Part of a small language model's weights.
Architecture: RMSNorm before each block, no biases in attention or MLP.
Training: 189M tokens, 11518 steps.
Each number is 500 + 40 x the weight over its row's rms, rounded and kept within 0 to 999. Layers, rows and columns count from 0. Numbers have three digits each. The size before them is the row's rms in percent of the matrix's.

# o: layer 4 attention output (transposed), 256x256, rms 0.0444, rows 38-48, columns 128-255
# v: layer 4 attention value, 256x256, rms 0.0461, rows 39-48, columns 128-255
o38 122:510547489506511540599495514495489530486489465557481461437494501531477481259444505513534459443491524527484491494538504678504454455500460465532489503450442432514458565467506513488484458512520494553488480492469486511463534451447524518545537417472556497485333521481435482527503523415471453493386484521471479480464553502524476488544453484526474586486511493515508470528509526483503473454547
v39 122:476439512510492541419538455582507479485551434457528478534428511447514541495466481458504610519496560445472541481472448483438535535478434466496457485466469523512550538480439504515500541519487500473514518536532515537515443471462449531501463510495509528482516521477483494474448511474474459427536499510455579434496491547516486495525528488475545461509491483483508462496560477454500486586524
o39 116:459452445444512474541466534516436576485373458548464554538515500626470463468536512524531512477464509550537516477523581554514494476447553484601541494494471485527489495529454430524515441473458517575469496510489486471564570535527485476499567499508516518481526456574450504561541484524503537475491498473496543481561511475480520505462512542568518590460496547495454547544521512513509503427472
v40 110:474524562520505478497496434541534400528463485542526521445513522503546535524493567484528502527580448542489552504519506465507505514531546471466453496548470540545551565520483501583498498501449505486542514533569519513579576498541518548554351529470479462506485475504517484485506453429531445504501481515515504519472504513448456537561462512524523458482515487472500478516517481477538453468458
o40 109:480455510425529500550516583518507512479535499473414511483539485536539471655544440444462508419560531536483535590507562410516463531515501552523506475476508433566523447540462468538492483499565494522484506413483502485488464512559594460449472530477500516502445493556544443450536498552517545467467553536477482487494538549500523456466516455516440534543472555508533504551504569501488491484452
v41 113:428501503472456555514462511490520488488476490459542478576461495452462454510589486464475583521485515475491490474459544472451497506465392470495468555475510482503565531442595506529497553501517506492504525417520430570571480406499457515523477488521429491424506486527526491454426510496483500518495570510452517544494497504487468574525540523474507505497489522478461490535549507447474520462518
o41 110:479478542461536510487516446518494512527474487513404514471525575508490485727438513477464559448504569542516517544555484349537459500430500518548504520524472447515502482489459459507440461503483503448485522485477553479507509538528527436506550497478483511497570488473528442498558511507484518508424481534524496552527526460489514413447494479551547534399510471491477577520484545546547468503510
v42 108:459533475506488549482474545459481540459516491486538526489409525426448544499528468542519498483510498492471346465589525528446540536483499552534494460464475556494507517420544523521561528508536482491473532508529453472528494532518484452534483466494518499435489509534487505441451445516517506499535460491454497456438481493513466539496566556463459522550485434519573529507439464454491463505472
o42 105:553483557596506524523511444539511496568488506523535583528505542575453532580524512504476440491529521475559576477454492432580410452425517535557475520529544523547493464536513474507444539539493490507519475572540564576509540489514481480563495470503523450550487454425516513537556508481454505439506476546443441547582488514500506477490527439447491485434511510526369478491523516537467538514539
v43 125:452530500496471522436482542538532539538484504500539510460459530473503479516449550474505507554504570519500463587537541491514488447534504390593463571469542505470481522513479494541470538514576497476565547503466449494554489476486528526521428517475438516533520489453491516483568484481528504504503457477494556532461505503482412525542442467501499486517553507438468494526538514451493530545552
o43 121:558473537441523510513526535425506463409582494487473512541435496543513528454557441560479479480526461463524529534541528556484530494459500536448478516521474543503485457475462459480525436530448471535461532500505537495518631475569500514506522527516488484495554473515536434501508462495438494520497476522481491474595483506517476425442520506481467471369510524511485563500516490542532526522525
v44 114:470562530489519561502433464541526557563538494488532509467461502508495468521490468515550524585532547468485479429514435496509535494457468559475542557413518478467469503457505582520513516516532527467461563483475558561489553424518499466484510489472485504473475481520489519460468487454560452535554449462512421555447465476554423549513508575536507469532461482471512537516563503506497421501493
o44 109:436488542500580508501514561488534488554517504519535539463490484525489548593470463469479479487483541535494590550514539398579410495500538557556476471536488527461538490618498464463486492531466460478489493576534494558531484538543456522421453527491561522508516487528575469520547468571486513456511554588542463531519517564495522429462528448479509442477563494547496506541500483514514552500474
v45 108:556534528525485564516511442483554449483484477491498447503495520527532514507538480455544520600523477543445537573484468523485532508503528478559514357397508465452493494484493481490474470481460445525536536517446549474453497492450554528497586492524451551552466516483490596497485483454434572576476563522499445460499534476472493469444519511519482474469467501516496517552455459464476508515438
o45 104:456529531473509469489533518493509488473500495462534499522526509441474442374451521512526442436436435488514478358479500610500460432473435522525449507505513485531543481498495501526517538488526528472524433506522467506492506463535455482531500541544490559535508510447540556569466480605498497442520487551479520455592425466527514524502460545523522515538486554482484460504527458481497496490518
v46 106:485491436486576517494558479426566500484509553470513516542500498469480551494459457562425462551494549535476349511550528510518495420500503444547519448571544509514489485457488539467502524432480462452485477519560496506566521397497435523513613466577503493438486498465503502482484488527595544502491473530562517492487444487524464551515534483500479521436470503526539521409475438420506518498534
o46 104:550523614577495514525461432566531503536493496502556546496506530472501453351516479557549469517522495445518484523454406601546487524497482506484512567521509450455469456559568468516427490516458499531503521522507533584468522532501506431511486403511402524513451512518425523504475564526482444463535456470391412514494490506513414447478498493501481528445506507491405438536475550499505489485517
v47 110:464521480477472534524478592452437552522504481499497514561479490495481534483534455504531447467484491479539500447488461514436536515511478568473494511510566532520468478486511489490538475500563483511452507482545466468561468551517531420551465488518459538462474501537487510494489535557476410557502435483456427479511487528559523492489482537499571527505433427546519539500481517555460474535470
o47 105:527513473567517516514492472517505485542399528566585472463469486560486465500441508524484521466493517504428498450468523489510471482478498520548562486468490512507468530481527480526476555538497500463542516587500524531517487441448478576488510487516566426519500529477536495510515503401484519487465482573522522549466518531471503515535514474450488511515509475516447557527528519482531494512561
v48 111:574479481530546551495587480465481464468573537561492500553511509523560505480534481569540486418497507516490513473538513502529503543475525532475510502527479521519465490487448457514496471454432526500564502501530514524371489542478460473504465523505617506517462483509479478545489598551492572482556531492490470543507453494526577485513523510542469516497500494510533506470453499522539486547449
o48 105:483527463582487433536499544509478545492455504489542490461511473471518485307487519481512436505438432500490457475461525660464529497542509415521518464474553494480463536535510591494504537486491542539521429536473476478495467510449434523584509429481475475475460497422529537554486458517508461525525470485536533489530564551531469522477499520475512502577516486510497408484540470478468484475466